python train.py --n_kv_head=3 --norm_place="pre" --rope_fraction=0.5 --bias="none" --tie_embeddings=false --init_std_qkv=0.0489 --init_std_up=0.0489 --init_std_down=0.0 --train_tokens=132600000
Each number is 500 + 40 x the weight over its row's rms, rounded and kept within 0 to 999. Layers, rows and columns count from 0. Numbers have three digits each. The size before them is the row's rms in percent of the matrix's.

# v: layer 7 attention value, 96x96, rms 0.0728, rows 2-38, columns 0-95
# o: layer 7 attention output (transposed), 96x96, rms 0.15, rows 2-38, columns 0-95
# q: layer 7 attention query, 96x96, rms 0.0666, rows 32-63, columns 0-95
# k: layer 7 attention key, 96x96, rms 0.0669, rows 32-63, columns 0-95
v2 106:562495500442496529488491549516512504521447451563515523522464474525428466502511473494482497451554462451501516526509547443450590568495509455517469472526480520485462517510391498508469572496455551533499495487475485512462510402495461444492474560474445506569488595444423500549570523480522451503
o2 094:478507480513524433504546501475490554495574585463509484495504524507512502492562556588548465466456472527554459464531477544561434493516493521428490457436510461485477496462555536526555417481563481457519509512472553470558474590514525546520523449540490545413505472538535473488446483448470539534
v3 093:452466506485528499548502488432450577532476482535464454494489478484500607451499419535508527492513482528530492457502538475458475497501481469549492495489456420484516515495511526440540463571469486498618512431449485439521515477478470504497506445534515434486581486580546524423579500534496518543
o3 081:542546496503475479485530514581561445443500545500533567530480494450478448551448558454494535525489486458454501548523469522523507508497593527478441507530529530516516524517497423507450546476513501505443484570558392542439520562459493510471501486491500589508494524460458447539413469520523552470
v4 086:521517488519442525487537495559414452508512516451464574510504551505512454499484520516484487538573497497476511518578470541454571475465507448438552588514466484527469531543389490531479552514543484535506542502569547486498504478546550476530501489540450429550424539521453494443445447485518516460
o4 100:460429514553545428523440574415523552521551491522421421474511453521488485504563468455504494496435514481554525498418501527560471554548475553518516464480555504454524512458541510480558513465456489493484456512478482514556502491497496525463490576432504494517558461446536563552576527505492493496
v5 097:476505517513497481475526522524498389480497542476518564515471405526550485491527516478476486521501519585457571496550483516476459517517483498444533515554529606500497450500476458502446501480487470513481503530461473403453515480449621523513504527485619502533484577498479511517553492530471553504
o5 102:501479517508457523506461450485499588538474506494419446469575586490441480502511455492540507564537496459522444455476506530508525436510481515524473465435492386469541523452507578500514567552502509466488537479477550577486538536544418446522469461518433519494520438467477509463514490507537453512
v6 098:491492540463477538516492518492479481530455517498501513487511495492557503506529459484504513476549497524491525542476466480558510510502463517449508612515533527524537390547419499598553592563456493482567432532492531506506506534569475522503518510540487534500454528556504526470519349482460537526
o6 103:480503417546523499496483548544584540471515458481435448493518473545486511547523495518488529511443498496507489459567490522463537479485445485576478431496488448423501569447523494418495445498543473535501515498530503460487501498429509457535503486419481505527492429470507466548507636534511452440
v7 096:477507516515498546495510557517541423462537518565518508498555472498522480451501454451479467502538503495460489501568501476499512524483521543461485481505546484494514497500452466543563567450532493539480471544455433468504598515565535613484538563516415489446496447492483512563556459524597423489
o7 098:562459469429493439509505487514463531566472491434486428496458537502482504558517509486453496449452496491583481486564511460497505440492464510530517486503400475440435506534555535459455491504472484495500488439539596492501482453454466446492479398484514557562535522531483472462508542509487572555
v8 098:515460487515542496473505433498524556508566423554480526480487449510526590506462504552583493500480506473493503471590547512452492482484467440520540507496499478526449492525413471467512443611518543529544483471497514486508489481378566487545458514481490438536522492514519487437544551513517570515
o8 098:444555523492441497535495554533477434469454570468451528521541538430473467485489472469526520496501456460518509509385463513546499571551567546461446520531518526531561573496565461482495531495572486490479489515527459541497525513561431471407520481506496564461492479479498474499456414466480498477
v9 091:500556512477542511493498539581542540481493511570457459519505467518445342472471514552456462460465520598529503486440475457555533520472532572493478471519509562492502516504453446507507456431488538572467541512528517542556492490522505472462520519506521501522494461497548436523545515455525422473
o9 085:522436481484507466506489486424526495471492473453572413512557548488576619530539492503530475461502531414550493467513511519485474548469497402515575539461499460477483457486560574545560489538491505483575470546503549482537467485469507480557467526539479485449463526510467513506439522457500492533
v10 105:539535524536484438488513450514488559419510476446499494435508514501505451500491528443515525486493528415491557486569554541498485517520529449534463495474619490400476469492491516500487476501554579601544460451505509490460558521469449494520544519518572482480499566509494468514423521521564480485
o10 104:497500535489526533583532518520544474521439515541511444538463480471486532437483461502506462517504420575488458478400517469494538517528447531480533493505431487586509550556521451479544512467457405416538530520422495492531437497514548490509494517459457519513553489520511488430536481415477512546
v11 102:523493437499519540535498563524465453453538544491502444510460488489530464459521411435441532500526474531494533456507447506485583514506545475423548480510474527484521516495546468527477407570500524507450522464545533410432475510567488470493420493529443532502516423439493522510557550491444519511
o11 096:488449556479494512471474467446570541556503488501467502468506447538480512541477600501547439512513546465520471473556545403535463496518495484563424502497525496487447487500471518491557577473548459560526499530432526558556528487459517516494586500485507461522377496549481477489453471470544498503
v12 092:464511518422514459550500509459449518517508521532495494516420452515544557460499508447589503513415523574582546530506510487443525543557472523569433521545490567458484525502527474478478430518546553527521489459456475547495508473512554431540488554514515431551517563472572508534493486482465520500
o12 088:477462477589505483486532482517534521415473472506448530447570540435486452491460561559472538466557453460446476462503522516463470488451580489465539501455464449607505518535432503497530520545488444483492489594497461471496514520490409505521485476528478564475509476479415481447485466508525483493
v13 115:521477510484547558471459549516519479403499470537503492520483465465536447497467562506448528522493475476483534494461530520442490495535567499481471480522569515458546466515546508503488564525532539542517517467513618492420526458485475541566434534517479415475515624573466514468493529499512448464
o13 106:515511497522435475549587443452489540556502552458490425502480535536454522432535419458547459476491488515447445498548517442567512544484446547480505521488456486483449520510470468494496449469508460465543465526439424496574445542512526465463502454500517584498446411491543487517488438506516502506
v14 104:538499499531532472451488519507516569479490521491517483493478542502486518542524456535546474491475496512471418417477460499532552496458529427480562473473535483522488459482448481477456528553409528502501507462556576433553482435460432433533516445535611502496491480613493487519521506530555468468
o14 094:454516518427480548533536518471526447532494484510585449541537426583510465487520499457539468483490495468547501566452491501486429514552453530506436520560517534422522479493534515551535518472560486496552541502483499547501493586533577540462528551514408474486484474468525549542501551444432496510
v15 102:561470513445466461484493563499538493512509466420510485539499523525554513566522465477447528518535494412480557476511470440554544515524529395425508561507489569489497521538488485513455587476457504459511514500472442508500467464525463470493450537524598506489492559533378465533478500510506525505
o15 093:409527477541548608541531453543472516465554547539509514486457467583445471455505467518550462525473452534526460483510486530480478454514458566556486443448495445449512445414503527509535440487524491544519546452445559495544507535503535577475539463507438493488500440488560514483496475469504473499
v16 087:509547446428540522500523435475450524535452491471478434576522525528440427441481484464487538480499494537569548434495465541527548536479495491558491495490407491462460558481508534425413496503505520527455494473538429506492506470513430433504490509512536482573471482426494476549530562472541492480
o16 086:451392579507488454507470508480523553452529505549548513469488438470543506539542597568538427508471530518496496520528507503461475547470559483450547495535550537525479441499472494599568517519506497462472514523493540522556471532461539565564520559538441481439490514528492509458425488502486518510
v17 109:514500536502489508477464484487422607528515492492501500498416492459545504498513524547485495478484528439492493512491622524502509467534500460514432535477453487513475561512475509476511514502483529490622555530475435466509491464509592588527520472534475503515521448415607496500574493517487475518
o17 096:526564460528503443568572591504541410463503532520472543477553533531413479532486514444436519524543455528446445522464463522523467551523552501492528456504483489543537503499518479494518481494487524489408430507542506535470480541491473469465477477472521487455500604528414509498433482507487560459
v18 093:505517468534483551484490487474461524557466490517508550525584554489559549458482511482599521439490531539519550527535488474482516573490454470516465538514470523442508517474389488471523563460491534534462529467444457440513564443420492516506484596440472449515460485463546494530433455497499474487
o18 099:488418509457527362489532517523517531476500456527454492422436518492432423518524514557488498457483431520534470504434513523453498448510534493461533511506517478575487497542561465594491423557516438443510442509532529541520500540521471477504489435534491540474538542474464472503520533492486543483
v19 101:475514523438572494504548459486467459463541494571469500521449509499502509432489496489490481459596505579507506519562463534428461508600475472428386523487538550512478562522576550505509516547524564520486498554432508545508527538567515445512471552513473450485510474527515463526485473479484520516
o19 090:547512477542428491506502513521492540456488481493538529462571487445478529539505556574490539478436464430482496433461572475534580547465549498584580465494463479546454548464436511497515477464480425505517478467522455502531496477454476583544480458519527577509487502520418500436505496499525533468
v20 095:468524465527450560494471499495447561537542491469508502491609579485549474452486538411491521475518529469512585413529519490498553552440476461479518509471441486435563493493486533480516537540478527547478466468498440406441516580482469521474503500437441475472537518480484535543476499473498455530
o20 095:508418586444522423505548501505552472522523450544452517465370433497460466537519505527519455527477495565514469544537461483463499461556502530515499478531578468553424536548525415532493460455478476463483504493498539533506516431514504488548519512494503497563468524484503452454496485505524596508
v21 088:479472492526511505523498495558576491503500436476454521437525410547474532520488527560487483471517504474491455473475590497461523503415554481523545452515482425486476562479485490491497385505543504490512551451499422492554510549413492521521482498486468497543569520488538515402579537510519481471
o21 094:498566529482494484499522474493483490495501583487499497594482578384498515510474480408519503512528505472581524554501459528590496520563541516478429556471526540553533473520582473480507546484501525515508454534513483503460516448555513434471511496478569523450524504511508462514448414472529503563
v22 101:556509523508494518486506552484509479484527507509509473535572467478571428488488508502480457475489521509543592505536532400535477532455536511453482553472516466495501564491472499447471605518404466490553506458475544486425553484526505531455540526590564437446505508601475487531523494490528485498
o22 098:526457476460547473564513493535534494479520480482526462510418536555419509529552460491521464505484482458474432506493447497447464451540413526531581394553485522427486474487523516570462480461523485464481543536547494482553497528456505498486433452539392535541480494490510513474460503539560470521
v23 100:491511467504500477484479471510430548541483524513484510472498499538539439476504561478554539496502525568548489487483435505633520487472487495446534486507502553505565492537388459532481468527541486489480403558499426455467530563530425521517550520524547463490508488510522492483576503425426481493
o23 094:409482507491434497545488513498586470478490443496438465492513496422472553536501492553473515534499504471491570509505475530377518566497541515540494554463548477529455488447580515497568522552457512536485564529488534507493483447497537427560475521469433516564474471490444473503452519524545537502
v24 108:422534468464457524490530359500458530483472481492523534491478496539562395483510510462504523494500470480531498476509537550520479545508471471486465487502543532522502487518441532506481486550508538545581466466552541436438522522507483495498497475520457557525503472350418513522462448481470528467
o24 107:474478566539520443516473564502549499544519505551467466482493455427464554542491513609531470512507506540475495455503467493469533545500477474529518499511461451484466540497496481474540525466536449438410520548455474551532482519503459525600494585439560461499500509622503461453505559497507489478
v25 095:469491514473462525465555448492474478454509514475517510541466536511503466504515488513558507534496524429490458458574504498625475465522548557527471525512535440458496513494463457509457578490516494559471502522516534428445546433490576513536536466530494535488439373461499498535457476510588454474
o25 087:493474516473513471556443558473502488566427489544486432521503435571532508506501490457501480492490488567515522515509526536428479515486426494471575496533438554447466463513539512498487485527522505422479489463446560528547459578495433516430449498470488495508583563564472547464573549518464508524
v26 103:460486517490473474523503590538458485468547516497529528543428486488505463503500456515518481526486485532503495523486454478531495458525513567475577593481518550530447431524546444570460512555473416492515479477532585535485492487556551557458524470575506607455480430417504514475491487509521530484
o26 106:530505444512553563501434516454523496542457451439443479513576494555559507478540487424534498529508502496484483479538465480430498517442457467525467466487463485442519521504457580449481542479529521520481545519518520494493557460437457482423507543438512403520472476566492552585507525498510416490
v27 094:530505498492506457469449480497523488509488479486519476482426524519482470520502496482485493496445471492500495498442468556488534468486552488429441463499538560523499564533533530554535395443468541505488620514535502495567372494414485415503462456463519502464518501584510445510453496474445502504
o27 097:492566470532485549519567499510491508464546502556590534473543454523503553445437526506490507485549549484490494443431508484596491558519496417542526559475507484489483486432469495508547500521542470551595440487411492514531510520590495516553537552494497466518450527445519537506551531462517480492
v28 112:556506486533466477482485515505526506445481524501482480517586481501507500511483431484547557501519485459510524540539504505528456507490517461500489526491516460465518475474461520583481542526494519456569490461498536651488526560656491575512454483536416530503520532455443534443522551494470492508
o28 107:458510500517563565548568490483458543540453534431492479542462520518468501522511559567487477479488492540473514495533528483500558490549491549517524457518474563530507474485515487429523473462488443519436481546505482402495483443383543467457536519444508472522466487547581451604501452500489455483
v29 111:501479485530512540495500497542508457527435512402522513506570427522592509502506512577525522441511513512503524576412504472470408561498511464495490537471503515455505506498480484491606497453517558469492539462546454472515456420372468527520524504510438517482525490452463531503502475512500513538
o29 105:438554489454531420526532451499538523496536536556454466473464609488418517502471465481514494530505528500517408514462500544500556444528509524543519506528492538540508487546505506540426461558557485544524438511486484567486516556557482487509521487471586458461526483540542451509455567508512417460
v30 103:531500505481529514461495461518511488486545442468532513482526473512499494539474587500483508396519489474470509526613538524473428494562518469485493597522518432493443485570457488496500504522544521504565428571438397574536508575440555518496493517515508485506488539492490474509506544432504536493
o30 093:487596508537462515585475556525476498475487524531462486520510568439482542443522422516512490524471450525537471492395476514570560583477537510529502438496491556566546565447548514471520472485491497509497513423526558461487524444515471503496512435485473497487539470546519437447483428531533493502
v31 097:538521517510436455486485534475552581466568497455523530492601476512543489547498558584501483535483537521504496543544516475546515532414512475493547467495518499482478509484487463525458433435526507514494465434523373482532534521470512544493547489515560520520506456466418503529443585505561518520
o31 092:424496506433610575513498436517436404541460467493465492526453536458455504484491451476504436454549501526511495509417441555451460501574488536531508527493467522525551463542529554488509516540448498490499543552523595522515503469535505487492496545482486440508553518498559465492520448462471468527
q32 145:443434529492482504468499411582499516444457468455517503536547556447494489492496527413444433524456515515560476578563525520509484488451429535504519540533503512433486520507538447450531527547483501499483500538525454541530494477510493467478431568506535517446539499498455551467540397455528463537
k32 112:496566494530428453547574495561519473530527500460577436535447525497490481441547530462503486510478540508558501521474479482557515429558431462493541516576537500547477472550537459472520512462521504445484572523510473460446507547547503477563492513461504508447585488484451534424458468471509463569
q33 095:417405533486474498493485431515475457505469509503425551477545482492515531547535552480520526492511528494507513572547528534410524473463463562507517536517503508457537522536469523500503459623473458521499526533453544467517590549517491454445458579480574479488450506450468481533545434489522504489
k33 066:497586491508462548507523444541546439506565509485540450514468509495467498426502416495572526574477522456524428487472573495465534462453551444525502584555467496544575514524553498458523537504491580541523473510549475526556577484511469520460523513484480471495527523575523535471528512470546466508
q34 102:530502510516506504482542430621566518507507485449536436571500544470486449471495502398522485544429505525538457533538497537534475502483470528536497480558507458453493505540478399405513500509482521476477508504553501500538553503545470471527486552463513564472558529462491562467443476457500500581
k34 096:465536419514423517571537504532473438504472494484546452534523556449465488455563489471471471577493528508571490541519529527518516444473435480485572556574505523497475487528481462463534536469556586485534551508499490484481491547473499538532492498492473491448612471494447543407505521473531460527
q35 089:435455509485479474540443511404455503503522507534451518418478430526514516533503511570521593465544488524421523473433488474475528522524537438490513524481486535535518510452495566602506474528508423565481506514459509497514487494449531463485521498534535491549427485528517403525549540547507526448
k35 075:601540567478547527472506518436541547448515502534441489512483457516468473581458458526493488462480488497485418516482505491453446563451593538427459452463532488493519550460512502559479445506472488497532434518491539494551486462472480504515512468501456499565448484538497415572518510577511537467
q36 124:553580448567489510558555468568562505496438437481575455580511543470476479456493486445482425547453532484561469513544450534510526475478466552484518494544510474461499485544516453443512499483463547442464473486561539517511560470510477518550541525528483553509565479465492557491482470464479468579
k36 137:485547435531436489556585461524466456504511465467584479534508532433499517457566511483510473545524578477552504510504497496530498476491423505544589526607512492522497465530498502465514534490511534502496557517472454474470468552489499532561472542494472487460575482494511565396486466466529436555
q37 096:442458453459502450562502551438457487473530458514490501431496474492494568513515495551470534482520556472458535464450531565498532436561548488479569466439546511467540510390478543581473454521525485558508567518464469541500417484493570524463521480448508507484500523543473469480544454508509561487
k37 125:493425548444538501476417532460472524485543558547428507433518459512515498491516530513479559466522443541404460445534500491455531599491515527475450499442523495429501504451472511556453495500465497543453496525509475532488457470532535545461501497453518496511415518534531467548560474548441524426
q38 089:552497451493508439527502537478516511406432463474475451539449440526542426480451459553453455433484505435503410585472449494513454531493439488507495468468465455533451465428558481524519551514502518500496480508514494503541452462595506461511538500507532483518512428517460454517503506477430546535
k38 107:507481466516531458487507557463488526506497474504531564486567557474517534573581508515465557477488475608522540488471457548512440490444444583475572534524478537559468533483520545463542467422460523475461568472465411496509471525432497558540519477479503484545538432496472490484459545502524523510
q39 096:471489547461480498433489495491573556479429411471476485491500614539511525501530480512462505413485494540485512551470485502427466442497547570561518539457552484528426527449544443482454492504470548437468505516530515470443496465524528513518499503428549533474544465504504549537571455520458535488
k39 095:452455450461572445509476473528480492500559572542481523498511528522538515524485528467521507509523510495520482496487498481524398481521459556466569509488466467477437468445470482477544473514542467516449494525550501509472408477566514569445456479480494456491460532368481503521454509475459437608
q40 101:455525449492514455523467520436460478422465482524468537441404499568500519512502430567541519488510562428470523506465500481475539485548560496482461553437509480548553486435519514568460447510543501475506479468484474507520427538434498501477563482537510479519461522572517475541539566596478495499
k40 075:530541573513456486517482450580555504519512516468479421510505575525475440458499451535499468513411505490493438470518481580479467510483464565482502528512475548480502513522554487453536489526474529469487521495593446526572591457540527527504504487595547556469568498532426522474469494453513480511
q41 140:492522479472542487525458555386448492507486538527447546449459473538535550522504476604524566478541510447452507493442480494472486520538551498494496507415489507564492473473470570589502476471518467497539502494463515520469428503432542496498517461524509468507448486533526419553506575537489535422
k41 126:549464540469603514442440528467545529480524485548438537465512465518502508545398488539504529464506459476421486491531498511456479545450579527482456503431498495464554513495508514544520446530472454526542423493502518506558528433483491489455532420524494503559406493517513441534514508531503561458
q42 092:418406562426523478438454493471474512538506531530450553426544467499521559563556525525526573399519477539444493483494528503482518527532530518517484498447497522519485557457493521536471491551484484574556523493442474473491515533499498495397459545457506424507427516511525456505486494487468483470
k42 094:534472518506583522432440524444559514479489497522421512468477443519513484509427507518513534503499432501441489463482480515458491540444559529493407520445498532470512508483529491531506453503507543520501452481539524539547539403494478467408542450522503524514434474513507445576526496585456565452
q43 106:517622404550458528570556466535517536470458430518548478554497557473464458448488531461464441584467546502592483535558469517522513485487477493437546504555511478506490471508504463493475471458476486418484500504584488515544515493468504503569499521506491549529546470476486549514478544474508457530
k43 128:494553443522444474581590473524459513499509435447575477526451521408484518458563497486460476521496597507531510503526554485510496445531416500504559507578488494520520472531465496483482507498490531527522545559461517486495463553503496550544464551479472500470558501473505581445462471452528470581
q44 063:480471500469450511511557554549480525414604521504510503515534562510523516534579502451469412516531522503515498535529559474485489576497456416549486525519574468487497489584501528418458454530456482476455480571455542502524429520503484534490482451501476485491483491521467558514486436504517582527
k44 072:459390473453472424493481459495422451533544515498480506478576496502506515447476503494447524464514482505395548521436560530497526486512538477535488507493441539494511406468484507510537567427558507492494565488502519548507460528471514519478472546518564426515429484449520488548489523489481468420
q45 128:455464522445524494509461502427456483538585560512436563434493465573550479528468504549569569470488442513437524424506522490449463557506505485477467473462453536475550514467437554528533480515505431531529482498456539504484510532482548467483537450502469474548412491522521435537506544507484525436
k45 125:481464513482531502473466569451508517483523564508483509474467448540521571505473537513489541492526392510480429507526566499483540575460598462548481500434528479445528540533454538516544489546515497533517455475497503507540457468507495465422524417486523524556432505540507461576487521545534574445
q46 094:572453417479444490546553543564479495512538484552529523471478507527510535458597486491496454477508452542503519546481515466487404556594459478501501512484534499501508506536547456505453587506426541419509515576447559474498546542500520522478529534532536525499537499519461512547436534446468487494
k46 114:470501455497481429459538455466465520437540461505511496492525479521526585535487531578428516460538539514529472503411493470449520487471520476544509528535417520504488478568500524530483537425594531489475540454505500513499453538465568536485510487493503453524528460417576456485489558518475596461
q47 082:523526504426563460462564522568484498477530515494508536480444500448559573593452507496396492495443493456531559486489555420530424507409550550521523445494473509462459499498473500573512487516560542459497491485524500465539489562520504526515484497439462549486479528474546454499461494555460499489
k47 094:525504541471442561429434507433465534528527432532490539473486469496449494490541510466445416514464514509521480559512514604502495463556503462542471523474550477464460447483481511483473467531390425487539504526462465510496442488571507452477495497521502469520466501480387517510467435502557490465
q48 078:430564513564465563504468510510463525511500513585520531483455483468421468507429548522529543536437542532425534508541462510541537478430569430564445559505493534500554533458502568487515470441442540506523459533474488519553506457463484511559502439549443489510532496542447512545516516489470500507
k48 091:539550574500524499550563506500510499509436525418542494503517432468482458580546396468532560519470481461462526469442436416472471515536468542468524466510509475573466433483529477508469486492495514525544509455505505491449589516503592505540512536472514515538455488599523467479487499518536472493
q49 083:536526543500523559472484387528494442485477561506556506489517487442485556514478431499597611483553496489472502522554415552525480500446520505590485455486502492520486504522489504478503413444554488483544452487464483461512524506458486550482465561544530498543521542552472505527511477527561473451
k49 099:516558525581477468463544533473591488460461500438472502542458497529540517540518496441569441548425441494506509464480482421558575508496536617480569528472446406505482492497478464499516442492506519492556478464524495523497507424533549463512507482488487489549514471537460517491499465525483544552
q50 083:462569582520559495429464413493503485484510466446484497468513461434417509553513502476515553544514486529532515542454513475548509447520503461451524561538513443558507532526532519518604483501486570567515498483500484539505466514442405520503555517506523436498536485511559477495501549583511455483
k50 100:535494480525411522508543519501515444513499499498504502548442505555482471526559481449570456503478501483534541472566533522468508542524567471546483425440544564447459465496510457516413418531562438535570480557566465457470502526448502478504496488543459503458471507525456594479511463517544540515
q51 080:583538559578509462495495508491515450498453529503461474496509446596486449588536535436491459527471498543500487407530483478476500559457587461551453498552508529454467503482497451551492467462436469483480500454553502484479554436475486448473518476497397549532513532472510482477538495464453530498
k51 091:459458540452407484457503491485519488496480515472537490498506547505472540493455435525509513423441461499518448514540543513467441436519422509423502560551476500544505490513517501523559496517593552496557449490511487485531553478454363534464561478512471515515478501490479468477407554510498475459
q52 098:445476387511452493510518490503490538460481399482475533495517460522534584464578489540458503525442592506453496529459501516478470383533537531466505551477456517544521506445527461560489456473483551446493496499459479466421449534511549486529538523486546486552522503514553522507494525519439534474
k52 089:455510466470536573486460536459475464454551475540465514401480496458466499486562508495462495514544500542556457431542534477578462563527496460477532505528455504517441522487604514524393513522529432445461473577496473511514497529466534518450446488554464555463464538503549502488511481467469515547
q53 097:454509465505481465551526550474433529499544537482513530467503522496494475480548473495473428496507526474522540460456593499461470483590482463428521514480515517569482457481540497552490522579485503460491526588487455538447429569452486545560426527507546462447471441561523513508555422522527518520
k53 091:481502541489529436601494520520449493452508458562468520505526562538530494468561491570460494448522463564469547446471475509466483479542553468474423448487459473509464504511524488518431559449562471449470556478502582497453465536513475487423527563427454466501528539434511447486488521496471469522
q54 090:486477518483519548414545500526491455567507569498548439511568532466544511585545414494537523470519545514496479490499534454558501469490522537583483453466524554570531559482500487446470455557536523640444489508530472504504497506516527511476515504517439487453499567565466511478505483546486501514
k54 095:537471581511505477542490508474503539447467493473539522512505472487464473460540445506540464549403463499578537482541474553571543534510495522450482449472486495492503498531537457531526564523535483489419503495506538487420574519475515483500451541595568515560500447556506527517609526497435480472
q55 098:492544480483488592515463487479577484579499458527529453503544433517481529434520488467550569513476439462459408449527499492529510521498541510492514489520520486420469487486497499485473538505474515522545496498548546527598575438543461453547519445516521530553534457590501516545450540541476531446
k55 104:561542465529534504526536497495525502469546567481491417488490415496485510481459538455527557543509481566461482466506418475510580500411447537530496512545460563536522499539483506478573466463499511543537507512474487422530585517498490508490478427547468547441445536497543452449428487487521462544
q56 079:433535427496522460456491451460557478551549568473423576487511489487453506470514482465515456507474451565508422528508487480466466503448513497498523506505484576466470500458553435448473546526475497524442488469537531468494547469433429453504504488544532529427504415429459503479435502454479465541
k56 098:531445472467480567541484553521471465507575451539513502475586519486510539524478493463508501494529527482479544529496587546537482536535485481577444459522505486555521510543464454482541438575519476581472474530497558586467497457458487437499511502490446530475504521493515535555542597419461490442
q57 086:450513531527389444509506460541507477546495470505498557440517526455532535564575532470544593571509495430451545504516578482520473497483533488533564485525536507535431435533496461537491454490501497542533466466516513475499512559439544504538517457515478512513543571582495464506506544554559479472
k57 104:535481481497469505543525525509558580432505508521537459510516465482493545444495503466483491452472490477533386505502589470439505473516526481480449521544535504504491526491445447473488478516468495483588506497473554525629470500502489484462427473540544424511437527529415502485457529441551551465
q58 091:560450511470616503460487445484526508434491530502516508519534495522528488530434542465491503506412481499559494564488458417470462549470441503434480464525460542475489502603523486490500484470567514502489458491533541525429507462513509457457576475506489602544449464470526509502526574527506476531
k58 100:515561448553542557442481520535483478573463457507517481534481500502530463511442463525575417491496521497523474532539512530494581517509606454529474606430475523488513522474495535464489517530485468488489530530497480537601504496510412471563451468491562509513499455485479571555481441467503523512
q59 083:555475500509510573462519486471509463488473488435397539527494522551452554493446552517532479550548503487521499460519477502538550486480471524528483484457548537476554495441497494517439515458549496432559492415433526471470557518506586462495469473472529573470480554471488502531413585467521469558
k59 081:479529494490520498477481501600518532562480477543467514495531446499533494564497556574505558533443612595452482534520444407538492560562425530438469510494515454489499479577523525482531461556453479502477470538514491487518533497464516491558578509497462521487525479567479518476527470464462524505
q60 092:566543415434593484551541511473496435480526510482526552473550466501484501552458548472527472493483490486559575514491571408476462495491504420492510486448466568461464470479448585522523539540506531479465534533496507503493467505448543500489522551554540509470488463464582512541470432471551516514
k60 104:470548562483561469469479541464477494463474567556518401468491524444551501550523493564465464480550489528509492458493421537543510441537459468521544588475483465483452567610510533513446503516478483526582583483494519489461507527490441492531550480443498529505521418528484494475506507535470492490
q61 085:530469473545537502577469508469505490560518535421446417525530439472488422498527550573528475495487581494434486496478434513519562521490478490503581452507530488407559446523494516536473513486495462488476485578523570524513541525465506517535465456495535473557468515522515439490536448470480523582
k61 110:474496497464510505551521531548495504504537473524463541509559484538524509558476493526461460511480462480559387450496615476520526527466487520510497470493533517533549563483567476468518488493437508491524551502514427474474421456463464498495609493574528493501496441506495579533419503504536590476
q62 084:505402529514467502465536476509483502493445483544479492496477545448475508514515516516495508425484486546539521509533485455429473519493510467544483456511556467573501542533420491369425458519536526507526510488467408525535521432511570514485489506486482605447465545460486461537516451513533518571
k62 110:489503510452493406486584507513474567553546497497492494553507543515518490495454475537502469564470551470463485583458570548538529442502545527488506524473460518437526419487522454570524510477540509511427470569526516537468474494447533560490489504506493450528481493505557570588528564500451547551
q63 091:506505542518519525488513519455515352479471492524512472520429450559479514489459520466497477547448414472537495543487432462550574463441536480507527507539526495549491549498553545530572525554532508516462476502504539537473529520528454417563574499517516570507516458508515428492531494564468480511
k63 102:505510516534458565509513512535474479464535555496508544597548499456443416559528526495613526500470545599408458498504438521419518539497561459535510492550491512505457506447529509508492421480452505555519518497533523488452508574472480545547527491475530472563507534509457499497490438530501501501
v32 096:519489484484462475509516604506466479463536544544527503502451504455566546569485450451460497502543522512461561449494541476453456541527465485569516544508497470559542544565438499553505450454472478519555544406394477438542492477526526494512490523496417447483488487550520521539435503533507478494
o32 095:473531489479492502529522512553477426522537511529612494573450438458477519480426479487529534525520458497415565498549505490475491576476454448540501506483490471494552537525478488448500407592521482504529460555469502486517512568512472460537478471499474493492542561536605516519487561465480519440
v33 092:541513500414491508489490489504539500446462542465527503573518459488493505522496425454474471531503445502500480452546490455523449586538481435458512475487519495501536565557421545530512493432495508507501488367490459511494503436589487539564478535483404550500479465476478466509465507521570461521
o33 087:538607455501489592556536481506489466461404471466569512537442459494482516484437465509503478594449462489495546502457435494485500524604538523530471483437546501455537467563517470472494449517489445506489478457450545529549531506490502508517493469514497566526496519559504440499462510478430501537
v34 100:493448528507543468547494532556562479453541466452496434466525485485516456499478482616429499556519480501466419448453493554474514498503490536395497579520458511491503513466500451514545532568557486419487472561535591538533513530492487496513492503536489524492470408520549508463557483493485515516
o34 095:432411493492500461522550523510489537438519496483445415438429487490497428521421500549423470436519513552506544544441497500539487532467475559482575491491474524515475447484502447526546543453516464384511555478465482532493469565466439512482474505454527506502513497501487460465476525537481556466
v35 095:488471480507529479562533513494564428435502453509480526507526527492538536500486533586513526513550488453497469543527413522438531541500497498486536537545491532495475498514525416533552442577566477484588437495559611559557568531510463450469513491465494584520484485496519526495518483450484520486
o35 094:504399470424500351472535526497541508422541476485458441513486547479484489474473466576475482429441531525506506528401509405495516497484496500478535589517466485499465501538509421536487513512542511489523553462490509490463483471511432510511478529498535485454498497473488507484449552512503512433
v36 107:528469491428467536448497503491420509513566471474443469569472516480546483502528471576478531475561505545519512475456556483457477487506477402511477550483517480538433560502465537503453542436497460455558512454476487460504453459538491523498486561509536375535493573557456531469526543516546500493
o36 114:440584488528462568531502479494499468583510516500536496502518470533502501458426534560509548423549453506478541504556434525516622560444500514506484508525517530554485436561450526454544496577539508542588458513436487513543477484513523481476472526485503449516517499472480516539566517464484555505
v37 108:464508459534548488471486516464494535615496513536519485523524520509452434509501490469576523495454532461540560480498530475528509505453580525536488443494525548453568514478524488434429474408552556488510537458506482456464487486492570508550545565416483453493493450572516434490519479492523429499
o37 110:489578584553535567516506471551554488526395495526505491563576482484472552567549556464435517545549527516516499462550463468518507450452500566500500550465482527527536565474550500485535478494470474488473446511524479431515546479474557491544543497496481526455488452474517449472509456501565419512
v38 102:530498549485536475492475502540537499466511465510528445529560436435442449567509478520456531533462485488482511506463486536489474538454475498433524522525438505455539446426526515510505504516554576469481460548651529532534517463532474511481513472473502557564502416462549498452575544498491550486
o38 102:470489467592522464564513561458521575426504465536444500454490499515501458489494479498471431493522482521484559507407481587453496499546516593424552559469548497483466462490520412539524551465515466404511525477477503459505523496504480500499486517456562514496506485513457487489425479569483510537